Each number is 128 + 32 x the weight over its row's rms, rounded and kept within 0 to 255. Layers, rows and columns count from 0. Numbers have three digits each. The size before them is the row's rms in percent of the matrix's.

# o: layer 8 attention output (transposed), 192x192, rms 0.29, rows 122-191, columns 64-127
# v: layer 8 attention value, 192x192, rms 0.141, rows 123-191, columns 64-127
# up: layer 8 MLP up, 768x192, rms 0.316, rows 0-30, columns 64-127
# down: layer 8 MLP down (transposed), 768x192, rms 0.242, rows 0-29, columns 64-127
o122 105:105091132159144154122191130151169177107055176095137111122127176117147123126144173140142150118121090087139128087089182116110076147136055112134148195111083152156151148112099095155116125103102161
v123 101:154082110086091125140116151108112182160088177089180108102153114081156131172148109126135191135166104138121114139149053136097131141171153155179149126118087073095173147186158097164226157113119159
o123 108:097138151228077118133074139104128047083171116124147133122123159143100149088106102104113120151173057129134134188134183122145119154145129162075142143112139188143121059109159105101097071114096152
v124 087:180079126168072129136180139099132145137099090125100148145067154110168084099118118080186155119131105152101155141058149165067150139154069201145147188145096086152160144152164125156159191171111131
o124 099:145161182166156133125109099142099100075172146146125088109102110144133118153133106107115080146137152141179075107128070092139154109100161123092127113122184146072091094113145170172138086083065115
v125 080:136149094147151064172101131162108114173129171081074156154135137106131096159144071137069087098142099138175149111118117088182084130017105140202101111141100090142130067175137147131096096123091113
o125 092:094174216132107161143091120072194110140112100162121105177116089039131117116102179109168202154111167169156143142075129107063135066154170127067086158125093183131119161134116104147135145060134137
v126 090:153172095157110119099063085132107096141129194125121112094126055122136111144117106170138153145080091126107060168104154129121103134115127089106131125149140104140176110164142146106066107130103133
o126 096:108148141156108128145161132161083175137119082142124210112168167103084180148140147153093120119116122100160133130145091124155136161138160198061104103142125165148184104129137140097187076151138096
v127 086:152098177157163149123111096123144135114141132166061110145150121165091153087142124134194118204147064094104111109156146129129154122036161111122106178153168113121164075157088179116187144122121166
o127 099:114119148151164077171123146130179078135112174136191073081126107115080103079078130157104099036118118109115157143150110116139121171106109106142126056171107093105141141145132138136124091162164084
v128 098:109147109079097156136196107117109096126140135095113147111052136144089109134117119195142148120134107189119157157125094116113093096119112096150123118129100128163100104132124152085206159118134105
o128 105:139080132122140063149096153042152121115164112118107062086155135104130143167202129096109141145099118137162114149126104152111153115144145177140130063126159132146096132062155113154081123214094154
v129 102:138097136131102164151167163075160117102149155175182113115085167112196204109075121083125095082171148156097110096113151116094163097163197129100121090145124134208123131165120076130199137079112159
o129 106:178140103142148094188128122101157107148152169120088087166175089172109057121151109097128121113107150120142173102132145130170121143114094149131129137072111132126119119163182159113098074136117145
v130 086:118175156124118073143138146058135138174074125057198117116118113082177155145126115067093120095133155155145103143165120047158148138108139134140146104108170181145183065123162125123116106191170148
o130 095:147147126128109150120168150151115106097124136154133137110151128142132131114116115113144137117105097104165164146110091190087129129142072091138126175130092121157133142155122067123156171061104179
v131 104:145123104126084125109206145116149115037110121149164135097080174139153172135050125144160175091124087076091140165140107171133142067143129110120125106112081120131138214097145130130174116134128126
o131 107:143098112151149105180055115058137080185149110115088144137141144112124075129156137065129104155184095154144130097125170119086105192124116098129174115119194131139153079123168142086151142191154128
v132 083:173151179139134126137126182133135106178132054156060159172163099155187108110206063059187109157138139114104137112139153143086106145188133199128146135090116096090130143096175127165099132121093114
o132 085:083095144119140154073115155165185138091112101158148074133154105179121110117104122164093084128164083137167103092112077098152137085158128104120107098132181098164117096115079170115119127110095111
v133 099:122092129118154135150125160128130101087137184140136095135143167125159205137128151098137163147167153138109055124140125158137118112136186119178106068151091138142141213150136078091153122165140122
o133 102:201169094168090119165110114144146119173126099111109148141035152186084075109157097147091091131093121117126127128135172089131099131162067145058173144123141132130131110144142115160176101132078153
v134 103:123154113086102172170169130129141109183152163103170086092114171075174179130106144159108133118076119152152115151168095087122103131200140093168141123102114165179117160151167149127167142101115121
o134 106:161091141139172097123098093118160171081143088133170138153139110153128126075149114087073118134131137115154119127127143139164136056124117188143125110149170132099120130118171100149106122136169167
v135 096:095147092128075082114101139133137121135152191222183160113152092204129145131076086160123126153118160094161127097158107107176159128027141087118095140179162129100112137120165161104136141148068122
o135 100:166145168185143156156142116154127148126110103086149117186090134130118130088138201094133146103170118169112102120099141158111118138168113140150140088138111144135134175151085094118133131127114188
v136 084:179128150113116066162134097094153099168115120178140125185103188145126158063156094131107146134096107084158101125220129167103151159115124112100165099108101116152135168125134098135166139134118114
o136 094:103175119153114144124112105156126129106157113163113088125129125137106127108091147114122128174146137090115194118148139062141140122182100151120130130130102116086155099125107110077123086151052160
v137 090:055145085186120094093115101134124116117078138118143182129113138186120147135118129147162118145172120120146159094174088137207087133118094134186111077119134164104099086096184096160132099095129083
o137 096:136087156137107144129117127073145111155130141103137128164135094097141047101079129114070125127118125101167131107098159183123135024137105147079137187092123054180142133152087156107159132095148140
v138 088:124124098082148109191119130146102184129106099089138068148089154152110177165077133090196113102152168131102146152056143162134122072191167178118143104191133173137103161135131099151089110098130139
o138 096:207142157132110091084122088129147107056093128118084152112119115158156172149195097154096146141125142179114115069151156121171095150161137084145146135092160101122132146164128136180194192124137056
v139 088:153175157131066098098113064122075082112124117176142125116149180102151139096128145167165149112129111094080116117105141147151116151133105055149087137138122144131157182192104107153168140117098060
o139 095:095115131088166148140108132146172120131223099094144150146169055057084113188093125136094124162153106110114102091152133155049128113164121125126150089124081134110111102100150204086142173133147098
v140 102:091139158063100126166131147121093176123089152096127048156113183059139153119175121064105070129098140132126101125160147098055161094134182151132182118145065127097168133105073094072118127117128090
o140 109:179113109153115112171167130145150112099136064170117164144094101177108176153150124134135130111109083213149135145119110144163078149141094047108127154146160131088087128095166072165099120162139197
v141 091:141151089128167182067068162089144144146204109186107120142140115125117093123156176095116124163119099132118177060095137165129144126134134120071093133142114102083084143177109148116080226166173123
o141 094:106157091149155094150192108163163152083029150147162138115075149117164207120123100166083142119150162125135083128167063174167126155080199125111123111122114189173142060069091105153134106115131113
v142 085:109097130165118144102142071106140132115155103107125127105129127132095130173212177124139141135142124126177101146080094106127113126158149132180123131072169173130154106094145114095109109137193106
o142 090:152170087141113112216145095167092085169126177075144119123109172144133071112105114116144116156122158100096174114092184101103128136065074107146157162128080077171089135146096169183099186170116123
v143 086:148081113112137086113088131114169131096108148076101165134115101129084167146119100112219175137127119148109191131148160201148148168115106158072122146109147107086156122092223085137104126104126156
o143 091:144123158176130122147136157093098121158125148138120138116126153154137139066117131159106089157105104174120102123107082168135137102221108089127138118092109165178143139149093176143193164090135069
v144 108:099153156105119144112117138088139116195100074195174093083122152140127119097085146098073135124110155101133130044080132105103168040099136089088089141116134171137126159118123123065168125160160115
o144 113:122120113109204094126133060194156122074156165106151141175122105106196178141165163125137148102166105124167138125179123110148111180131097147153125142138100119060177095100125104077144115153069207
v145 082:117099186091151196133130160115076196160125107109127117061106138126156111146161078130129146145191122122103183157126093130109140108174192077127143138087127137112140076073198129087130010161140172
o145 088:137122102130131084138115077143177121172094169131132140133088125119151145096155151151150133140056089128160126167163117088126100122054074136116129110200080155106106080125125134104127144100104114
v146 084:144078095161150164054079110121113172123082107114142164115112102144067094133113098086173100129132139127160125141141121110117104154125161148156119191131092114103109057152143218159183094114105180
o146 093:106157148147127152140121119133146133116113144134161118103181138102116176137103141115070184166146125120095108143103146119140164173128177092116128089150123145129148184140090122062126150106141141
v147 106:147175095148096087113159149152159105165139118110148092149031144179118160094132077145118098099150115146104139178135147103108126069117133169115172111134118120161027135130132091116109079127093155
o147 108:105125127083121138118176094127116131094133099165103134094184128093118117212163121080116149105167165166195179092115109101145141098130069121140133132137142153104122146116101110092101155137119179
v148 096:113126168097088148130146163192185131097115112109108087116170075112138125167119154134228111126126134048104122141121183107096133103128133080134127120148096125167148128120071108116082134113113153
o148 104:085073126128094158114070088107059131128125152161114226110169138108125103103148082116104102082130125188130160096143136133197068135095128109128130057113149071142088145128120176114125164119186035
v149 097:107120102117113100145106133188200126121127134136136098184169154132132122135110147116145092124128133088113163076108160148089118121184182064133137137255160138054125165138107119167086174074110196
o149 103:096088124103098065155127118109147167109112102120130106149108059105095082117140112098061166112121114160121109136109139078250145145145113184137127122120117092184079137109111120133113078105162092
v150 078:107072118101144114151106088090124080102074118154188135181180080112169091084104146080188131143110174091122144149103159142100116216171136122095074142111090147115137209100119095146126135165119089
o150 085:174139140133093117060199181148126189140145127075158150113093103143107090141138100108060109210097057123163091145140092104143121157176076116114135187155189140130107074095117106108091154132139132
v151 085:122155119133131070073087096126159153114125218116110160140114092167094112123166122122100152109084150146191161068133120061195117180091102143174124117079149152138103112109126131123126132117132117
o151 091:087151137113083172122135181098112096116079136082148135119162167076156112123096154126168146112167118109137127164106158177121140117118159134093130204150161141167130088126094117125089150125091098
v152 089:123187154162130128104114079185154095172106087132114119088165174117152150127095216112112076111166103125115118104171130139144122127129114121116123162138133091141110098135173087152104098138138142
o152 097:070132101154093127125126143129170125127141147161123140115192104139176100138164125144158149155105177121169196078106148135144175108100110149129140134110092128145173121073140117109116110124176091
v153 085:130178096088109124063110098115112061150160121172169168104206130153123138131113206122140128104140229106129122081112112114182145146071109110154034099102078122122071139151082097140102117121169060
o153 086:087094153136153131143114148138155187121101127084211117156122184062183083174105047136142159169095078102137130147151210188126089142164140140139171185121151096112152135122129137104083136113142162
v154 092:146108192091116119127172119074108029139128139152142168129071092139160117135107120202047127106123127133114094150159098160132117120107120135109083127079144131130139096212170135080185120153102164
o154 091:099114131105130128147144117114130144110171103144145089191153117136123153056163117141162110130151115073160183104181118123081106090130148121133130076131139103120187161139091085098189147066080087
v155 084:171167069094130109158144175135087168150161105136147170042108128100100133155104105204123144145094145127152093130181066125142120068131126087140187141148153156115103127118164126098120115121117119
o155 091:073068148119163167127104018117086089102104141139115187139152132135158160115104167131117173138156160140078074087125197092115134096142161100148131086078083179058163115151090140095127185110164155
v156 079:093117128106142104105137174132123124184087144204117077203109154126083075129131125145143146120115149085113141165161137233077129153141092178115195114141141151134123073153128127134175152090099142
o156 092:156134070093146184124081121087100127070168075146064227121070109133141136155120144110079134161123157156130131135118170119133084104165120071105148107155154069081086125160113131104135106153079131
v157 093:180161140084139130141087089184181167064095109114127096078098113121092133082141152133129183036101134138153173130125141072139129137110165137067086093166094075144093131105076110064078127107089125
o157 104:087105089152110078106100125107122178145115154138111164145169183121139115169135140114129140148136155155143140139118118161184109169121171152087141133147142255156094139080057077132115133094151108
v158 081:124184182171136161129116091158140116132110096106137159144087153109105116102083190088094193142099089176116153128102098128158057088110169085143099116087173182175115070131160135156144150166092164
o158 089:090146094081153160114099140125148149152174153135113106121166116153158134143195099124120112101158150101134193080174123163127122096061103219102156151158098111137148129139132143117175081124080136
v159 090:097095103146167155103118173103153143106167156082083078129147084147148125104114146123058162149094097192107128164120106131040151150128199109123132145137123112105153070128117197145157096087116179
o159 091:161132133168107115129122095111091149140114136168168128135113147148152102098153100131167092101128080128182159191101148101172145102110131202102121133199104147154121160153209072116073080131071098
v160 092:139138077102182098101171193153158106071150125127123058132100145141073192062115140110139092095125157076112150066133139100111168074148166094132124092158094194105082176130075142141127148071086148
o160 089:096103113135158088151124056120177103141119151166127128142150117103145108152130105080129141088153090206102135124157133127181099137149117156154125124135152126142110144104166074177089136135180075
v161 098:148114141034118120178142143105168179090121148120121111140155069166113091047110072126148131104144137156163119183091118095096151114120135140114184098158102126180133155160159107089181111115067130
o161 108:120137107199058111117106097124092116117130108120147107175129165161121105179158164079155159132092094146177132093138166100163123135112167109089082151093189148081114119147105142178072115148141106
v162 092:126220093037195134090095156175146183133129082144165098083117189185115171164125157167156173071108114088106114095183123132147188155096154106125123187179073132169140157079157091098112122097160122
o162 094:111107149183125095134146120112129079095144167113162169135129101092102158103110162076081140089162128134164148164111111134192108143129120181097137105166147168122116076172114103105111158109144107
v163 089:145136210127106116140156140078112146097122112176144139136170113109133144124132116196147129098070155054097146125111164127132177223122146106109103114118096108126148147161060168111180217129087079
o163 097:150143116118198116138125083123139138068181108149125145110148071123127093158158164093104159177175101073148096159116118148155139191156105108104166079164157132112103078083082099088108095141148144
v164 086:130115120081081139139097113115125063145137190130125106121111117085144112129134130151166142187116082127100110148151141095113140117104126171154158102107118151158147149168140061122136158142116076
o164 094:149114151135140138151127136162147111114198088099112093173145108129110099120142154143073084063106116101151096140067175170112100136158114107096090164133196112080096128108139143144118094082124158
v165 087:115125117126137139078130154147130152156143104101146093184136185149109131138135103123112119110145136134151153127079134125125118097116106080169125093137196088152101132117112141188068130113143103
o165 094:160136086143136134112137155083177092083101118188151108111092108132186103140123093168094169115114122118168132122181092146076145152098172113157143188142104113191134114151118167135128098094103142
v166 090:132152168117192134186094179140080208087199136108149096144137140139091107105137136134109133089122157104132080078158174028109162150126168101114125111171130085106126162131079139057158170119091153
o166 096:078133107120123150093108101165141114148077098124178144124113118196145135123110125123142166111139140149144164121168114135187141157148125124130150050057124159124104077096098123162128102125171069
v167 095:122140115141127123079135167078150115113157157096090160106071030162111124083150100189150136125163116198176182119143082124147113133100140173179132144179127123127165083102171167179148124075092146
o167 102:126092118163105087144097086144134123171114126115130052142137131129112063112134137121125096136134129143172120147129096110121123135120199103102131119140140127140115141133096078117152119152060065
v168 091:145112134084134106115094149142087161145125130156145082160122138132111158114122153123170128127121189152085092079139142116170132169151085129165140069152073138136117132153089067110119146125124080
o168 099:082135164166106141145169109125092102063187064087154181126105145107140113177100133140017117133110115149095112168173167157109154126168147155118104118112152114125106132141149110120114124087157174
v169 089:139122100130162134144089185145137143126146128089158117097190093115154164075128164105119096137157129168113103075083212141092094138101125095146147102142183124069100172119100141152099070107107145
o169 094:122128130079159112124141102113113138134117195162128132167148137140071083151121100173130192126100130159131132129121147134188120155169159176140136159147086134160122148149186106084123120057128170
v170 085:103089173144092156096072129147120151101148143132123140151195187125093115126121091103096164140108126158124148056167122148155100135113128122089052135157094104077163178120131140135140128158115101
o170 086:127150106130065124131118174098155117173121017086114161113045120121147135126156153145132082120134150115118074166121089175099157117108130126161169130105106082153191078091148128098115127165113165
v171 100:120092110175108149109132124146197104134147059126088206109168161151094137089116098101125168122125103150158110146149108124086083134112158092143098166137130148126140173116129169180111138100081143
o171 103:115143112168146109127103151131133172184112153167130108130079166161104136106111132125130106074175131185038140131105108104134148108130151141147095096101130107132122096158152175119151106166069084
v172 087:107104130089172103104101156123127159141138182050162133043122130105137069137121138156159117174181102134127124144081156168198149120157119111141117187140100142157111078118155072160144125154177103
o172 095:130128171151117118125121132115093117140101142174079125147108102115053124097135163135082170122045174072108181136156114111088116132099158087131119125148093126163098163104111139120146123119149148
v173 088:161131123156126136120104108183085134119142090091151163166172132181090091140127122180140130129097089061115099169079105092128082153180051111132147155135138057143102122159173070180114097166121138
o173 098:134124142101107120075133181071080111128186132105165125146150136105094141151124140095094153160130112113205150108165070143107135143098129157092135134117112110128145097150122227055127133119185081
v174 085:073053132188153119190067099080104135100092148091131162085140161162107115121157114099131183140095113146133119192141159115089165107070123150115084164082153098127149127114151132153119086123139156
o174 090:193173132162154137153129169089068134157130169144138161100119155132102105133149116154093133136158154141140176106115071107103135100170100165150175078181037170140156160135134136111144176122081176
v175 073:084105093097119126148095202128159196133170123101133127164154115142110108147130155110107075114091116083108085088122175101026151121174119135102087070154115117126098169116080123103098144064092119
o175 081:128137173122143116140153132165099150088109131124153153106084207126141225160155115150132191106127105153138075166110107104178109112106137144153138079118126102128112076148186082155098121118124111
v176 103:099204132116167115107134137172113119164141061124134137142171207078112114185176139057172107124101104121130095090193155121127120066104198174134077116138141084162108183072095152139080171134132107
o176 103:100115141055116167105148128094203115134134151166140142095114106117156129123112083193109189099155146182124131104131120133178103151119099113135110192093112090054193099153152128166113103094161142
v177 098:176051187168133115132195089122148125162111095175108130113129133140144139120165093116144162085144050106123146099091108154153136107107059102175121144092086100145141116137126147147125115173104143
o177 104:078173139165153116171065166133094069129130153153126091081111085113087068126064150112156099134199148098083157066184095060054174114063207168128090109128114144101125093140162184085154081143137084
v178 095:105156102138066113105113105104144088141137181125198154049119117105164072115120094162109170174092174103169078152095114077165105083147149081136096120124150106188143189169167094144162125198145119
o178 103:123138110092083130168147104178069168119123107106124222200095138119100113121146141087083141128224099122087151114092198194087070144103120137129149132169117108104153119133092185128168075081112158
v179 097:131110078181140149101114122167112077156163076202153170161121146128097109107105135125131117137078064133146118119103144111163122116124098075189161115158175135130103095141122138167103144119083082
o179 100:159116137052173093150156161102172095101141144084092107118139142125129110107134141136069087128129207145122139098150105143091146121137209183100120097151106122139173130119130169132087090135175154
v180 104:121089083127107177182141123140109140125135175120169150108123140098108066142160153151121147105126125134160102139071106117145098149132129166139114102128125106118154151143155109089135140135099080
o180 108:199159134141116136159184126124112161175150097115110109121079117159141163134146178102118148163104152143180116122132140113097148117083152181138117185144149168130130135094150139194153064111113202
v181 080:138095102108133169178131159129107143141168144150160148144069132131126190113161150163151153104137152147103135146082137091130114156157124097172148126125078207145116108130139138122190122119066124
o181 088:112156095148215119153113102120103122119145140099131153117097165122099112120099107089137125117102167159084103124140146177094080098129166140132143092126183109099074102182170109124129118152163133
v182 086:160123163077141161133129136091186053140135129125187104143141106140155119129127142133127167159076088084118101123167100176147141172136071076150196102108170123108190111132133089158130158132123113
o182 093:095121161149103110107109061093071086114174093131182111187163107164101052094100120175136103149135096153160162177158144131055102106192196136120111188137103101138142089126177132094108105145114138
v183 088:153143159107122124131162133117077189141134178120081102131196101091102086155134154130103109065107138164134190121138147098133088153124116090154097124104103090118159056131102174139096132126200129
o183 094:117140123125100137127093165083182092131089074123142127111144095108154126103195111130136134091171109069144139180165085129148154106035185161094127135170131132155137094114120119145145099087187093
v184 100:143112156140055133111093124173139164078071131128097170141150198180177126142141148168100162147141115096115125120110104135132152162120132115096088186142116065112181161151143095121128052164087090
o184 105:080125125116160155168108157130091125160179108137166113132128146124147140134138125150172170153134146092181105150105167207075124124152066158114155118162100147103150118162113178111119166100050123
v185 088:103146117150148143166174115093144170090094149160125035119056185097126152134162156134080108094111136149106148109128140112088173108122165166127187137063090195159172084124141125111156081166194141
o185 098:234150090140197162192157130150142057130173133155110151153138078077108128153124129097161104128135113132117173126094173133139136126142057127151082154156135132091089109153140103094154101129061164
v186 086:170125105106152111131052141119121134143195103128069116058200111105143182093163103085216169169104080112125116091133109131153125183088113153164132117150099112040132143120107145184031148072163090
o186 089:102140175175121103090094095130152190091042157157147124147127173083102154124130108171094067120144096094056065135119181151129165124205209176158101138162129115132143113135117138157185120106121097
v187 093:146096111166061124182158075135119082143125159183130118183115038126142097094127140186159157163132129156096123143132101114145082150110088127129160088041131153123138129156188137141166127108067085
o187 094:137137146185141156102107127103129146133183082076125103103191131158077101152136091122123106120128112141144132120134110192062140084122157185132114129188155105135133146150158123112121147162113150
v188 094:113144186137148144098082127145164116109150092107096165148213137156115098177122161123154135157121089113164099084157162125122152145122133075129141164143130097116150113111137070128074079139172143
o188 096:124113101118079101108129158137090103164123165149148144102167121166144125085119153151156151097174153137203148150136107105111147219128160102066112131098121153153171117142092178105133148149121115
v189 078:073086133212088125122141078144145073076116108176130178105164159131144173166126106153144146108153137114132049123103131119163129104092143139162084132075136126173153168099220125111122111148163088
o189 084:210156126141133104162124182142126095169195170081088106165160130110078149084133149128167088074166085080112139088078166102128128117098092134097145137110097088164162153133132194138133119117145185
v190 082:083185135135115153170152088097118130104122167130169095137088142100125112185095192154088147114157180179092184138120127129141115120106159098179072097113114146111135117099132125101167138148154130
o190 082:119093084097184123133110162127212098104120107134205136109106088095163080130164116159190143131105091123161135118182134158154108132156160076148180180135159081172115095147109092155193108130133140
v191 086:107169126112134087085159125114076120104107136175137122115159158135070114166084160111064175089092158107162173051112120123144158130110155137092123192119156162127131124120136124081135122107175105
o191 088:132128114154116101120118148120138108069132153075164194114137083106188141116104156106206180157218105095142152119117164184137099154128114073164107182127134111109166119162109112149128105151086131
up0 108:149141124147150137131115128056173155136103117071158133112097099089130151160153202117095136127103113040110134122170063147125123124099114180136099123086106138134116094104105132174129131133094184
down0 102:134161154079153097112152224091111212113155140132081140124131144130137160109165092134107117079178099151093208136126120136080163119080084196148138129099091176152161105125050129125149124105139135
up1 101:156137091114134113152163142124155153146099123074123132141099137147127106138181130074117119134061141147148073161036095196126108165154128086136138143107148103059077148184076117132143141147187123
down1 096:153180124152185158193182087165127118155079137151123094118082128150097147160163125108128124122091148139155079055125154117145123125125123187109105103112087084119078086073131164120084152149121178
up2 107:149128111158119190126105118093130101171182179157132136163102117134100126108101136114141126136104172151138149130158091150095164116092161096108016077148160170092094132148200141059111150140109128
down2 100:110172135150112082146133134175150090112180163122103080076123136134151137126134143076193117167140109075125119141112150185076074096130067151129137155095091155106137165144123078150151107160177111
up3 102:150141145148190152153152125119126154132159167082159156136087128164158149096157116121063148128152124144149195172060115129197038123133084165102117107139096177149119105116169133171139132140102102
down3 087:089130116132098099135124148144117115101163092187089070171173161129105087142122127161187133172088114111120077140151119140184158148184203123142096158137112174087177124214091111159116134117160120
up4 096:154140129108154134146150129065138122148104102151125126051077121145104119083120150206197143091166067117147083096184101164128136089084181156179173083078144094116146106121125052181140097126158147
down4 098:116166071163134150098132114100089162144128127121106132106095193100140146157191112110100143171171204057104086115175066162085158094144194107105159138152146051114132159102116110088150111129120154
up5 094:187119119066186100132171121087117123141125093120156136098059120158147170122096110127042180135161152118102111129022119151138119162113108068135115192117194171070160101133149130159070128073167154
down5 087:145149113136079147118154117135218110108138079104115042116176118160080126157204119134124159107103093081161214127095153123104166095169152138215138096149067089126118161166123193134136184106208091
up6 090:125156130135111164172132105099077105089185158089098147098115129111157145158162139133090116145127088122142100145133140164126095155072130159155160171109160121136159175153104038120122097153111115
down6 092:108121170091064107074145130131171121119097120137149111132154115135100094100129094108171170187157071136114115110123181146115131132121171086162091072128073027143109166136119173107089074105173148
up7 097:108118120139085101206128110110176138124106141136142104130131090129167121123106181096117097131143081105098174080105166075161132155173128139105193082132136089159103120152122074118151151141116172
down7 103:024141098122058140202157161135160099122079185143136210123104094176149156134194104098125129127087153170095153125171068139158107144132146120131139162078051126134146166117127156116131184158175168
up8 086:176182127172155119200140124132144182171131113108139134049125152104107114097167107129159192115112105119122119095126114153106155160142128131110152148186114153170145105108099153120096067141128144
down8 099:124124144222128060072073155179132161148175145139141111108075134104139123138141091138170139128151131143134138161061144122133113146090128158144114165114139116147138172143106155182086099091103116
up9 105:142193129107133138098142144129154171114143143221123159130143149128129126044109125133142092103127073105034101155128180115068123130185134105101193181162186120140120082081129148149134097121141154
down9 103:152102118158151125175107141151137150164110140175124097116122145166116162116156187120113136146075169172186177126087148104208113134095102155117067080088090080146138144090086123149171124123070055
up10 081:170151082092166105101141081143151092138080158067140145129102133128148149117105116138143105130122052155142096124118154179106086138156083125138094110134122222087115155124185111107150171105115152
down10 091:120109076119092159114171127167155112114098143140137043182104121102194181191049125121089086117150152139106093115106111186173104142160148101057151113092129144126117109141146125176126164175145156
up11 109:144111162159118132080106136073176080105110193120196145123089107124156082146139190121128127136162132111151163124156139165090151181100123076134137141103146085127200097167130155096159122177105154
down11 103:176095105061110135100167171140171189153036100079095130154123078146081092097168099120129171094142152091125138111135138102151122099125096163090152105107086105179138189134146104097038164139101127
up12 099:155108106080166105125084080103111195120122090183111126128129130143148148128128129114151131148126087102136149130165163180127106078103111107158128151122079082144196107100097180161152120077095120
down12 111:123085119088161112098068133110102067105165165069132126089156193132137111119163154136120109157110159159066079093149104115110134142180094161101200172192121133026072142148118129139131130152056149
up13 094:102089142165116135136087127085152168123112122114037109134165125102206169079150144141110137109125148109092106128151092141056100101176131083111082139086150140044163164135124143152113077107182192
down13 098:114074147223170141101110125127116111108112204158082096142154167066115169075121148206117130188068130088081147087154123106121097149160021089082122164098147142126196142142123149121151135103147112
up14 101:170157148121100179150163090111093138089133147105106075118120103057144104124146182109109100112095074171121117081172166095143133153107165128164114117157129130105176134177109092162159122184141190
down14 103:090155158124106125127122154143148077171193111103126098140121113132047136080147085174127099114149210154113181120122091152120160087064147115146148106145132097165125147123150150127125149161150120
up15 106:146131115112104107118131083068170150097098046135162160113174192102186114125144105055130199102199120192148153142069095139091163137187147099106108127154100140148100132123183148131126089124121130
down15 105:143095151137154150115115126127103168107099149184139100154130135182116135107121130121167162168106154119154189098192118135138169117068198139153066095136100087094093174103110103074170100098105077
up16 101:094176078171147183090091139118212139132120092106137160045109122135133159135114138174110113210139163052179101146106184110119164137139174131122188117130132131177161098125114086121178106150137163
down16 104:136112126167090153148152127150171056201173111102127128096097129125104131107140142121137124131093140130144102116147119095147103108109135148163139096084087168177171093103146113170180136086204084
up17 107:137138118173185145073118111075140117152092083209142100132075085148121104114112151126058095079126092143143119168114079162144091167115144108124098127125126151090121116114248139189102123053142159
down17 101:172142134096162122103128137173124205131112142129132135068117111155112150125149098091149167197086143158171149149123185136151039132127081189136104112114131062182097106099099171177193123089090132
up18 073:162165123099152142141114155138154125112127082123161119162081169126143156089184136135185195080059119125120092158110148100117114126148185097187133083128147142097132186127131153161043135141144130
down18 093:098103090139074177151093090061132082167235058182105135097123140100122110122111147128127172107119163082161128210128078140124087157038154105113198086153134120106106158105160123085139129104095149
up19 088:175121135120158108165084167088191103113111138098167081146060130120169171147162120096115117079170138113168111126118155144143132127140132107121148199172128169133147078132148151144123094110121096
down19 102:171105115107084122172171112103131152114039160154142157125115139172171163107105095167090085114146091078118130189141105135097066072102141073145161131121081144181129109111169143182114103134160147
up20 117:119144096118146095108088156094118135107159188207186127131111068148141118153118185115133165146093175095118133135135094104145151121047181104138093111069132120136170182142157193176088119108093144
down20 101:170117107157163115124091128135127173120087147152098120069113141139139081126057135102093111101146139177159078122097117154157085185102137144168085197166112162124108129138150158149072118132054151
up21 111:115109144130124156151062094119130068107071115164077057146083109110128144135154164145110092136111133104104162128095131093117136116106130098134128121145134100154083082116161137193217098148149120
down21 083:153119137102140092162061142115183069108073086086113125082167176132131115173179150151107161109125166079134159088140122119081128129093167122131140091128155126123093119082155179135119108169075141
up22 094:105111085139164133139061131118094155177155090132155087177143116143109140123094178104177114105117133151093156117134195150127179061163122139088120144084144082170158173155139147163101090119156090
down22 110:116160083091059090101100139129160094090198136110093115088117128158167105140110118150140146152178168094119094099105218072088186130180119106114106124129129104091207131176131119122172138115101125
up23 112:099147116078164145137155100146147151144064174124107131129135164163093135190078148197105099138136113182124110185156139108112128093150120133063145199105186077104137085173146147163096131093121101
down23 088:139124180169115122146101126138130139119122150107103208161117138070136179120091145095126113122145118155162094101225160122112097181089134092181175168109079072164117095147129121117077127103079119
up24 110:101134078115162135181064127134114118136120116144102173124092122167125114118195074126112077084083115152161101121123124148101121158089108148127133101121202096124099124109142152040120077174147123
down24 124:124164113110183142159091162126120086117137140131112186103121145110116146134165139149164130074076163177127149088227155186103097105089138158163101156160064060117136154157140061180094144162145142
up25 090:152137131136163203101145151123098156188031152134124188102036140124128080170153103092145112164154099061126131090145082132135099056141141153079150127131102132098154175131154116145128143154122086
down25 098:072129103154168159089135088155151046144093162106142138100145083170103069105132152149116078154106100095167084165186109086162115132125107190131137130147123143112110141123140102104119123162101135
up26 105:153169106112138133145095154158101165102097177098149215123133108080131142153173140172094126128112126170110150160101193129145145125113110119047101147127111071104104103157133110068145107135108099
down26 096:113149120102138166132117106119135124149145096132122147081084146143083132211120108126127097129180161131158067133128053158139077124115114151105113111079106171172133143085151169150176127133074119
up27 112:085109147137137112149125165133122148086122109106105161075176180176085166113116136115135137088101141115153175143141112101119125118102125090140103198139126161160114139148109163168125118089149070
down27 081:133151215140114120178109152129147136066184133128035122163141178102170146127177139125192134115141121136071105104145138164113146083142148088125123106084077138148121135162140161104133108089106143
up28 085:114164144172089156117114151105120136119140082154138141118149098105138081135154121097090134092145112109102235151060167093100164079147056158187121105120181105128170100155112145138116133106113117
down28 107:094148229162152083145170100126111145120152154113143066146116164169093157133165127102163153135101121129151126141151156189127122118153119119059138106146079123072114148125086165136137124111135100
up29 069:145122133140110180149097106081141102151187120113152137136142113112138085115182118118150165116146136130096105134140204162135137123149186156095125165137120137103100152057156085064083081114102184
down29 079:139075159089097163107172102104087152140082159125131094126111163180142172134089109149108177131169163103150109082144114138099132138143143123141103156059098136129098145141175142138197065205091146
up30 115:115191127130125163131117099120129223136047152066068138113082153104100126149137106089140122147148121182094113106088176139187128147090119165196138063101147163098161142084119169184106078080157184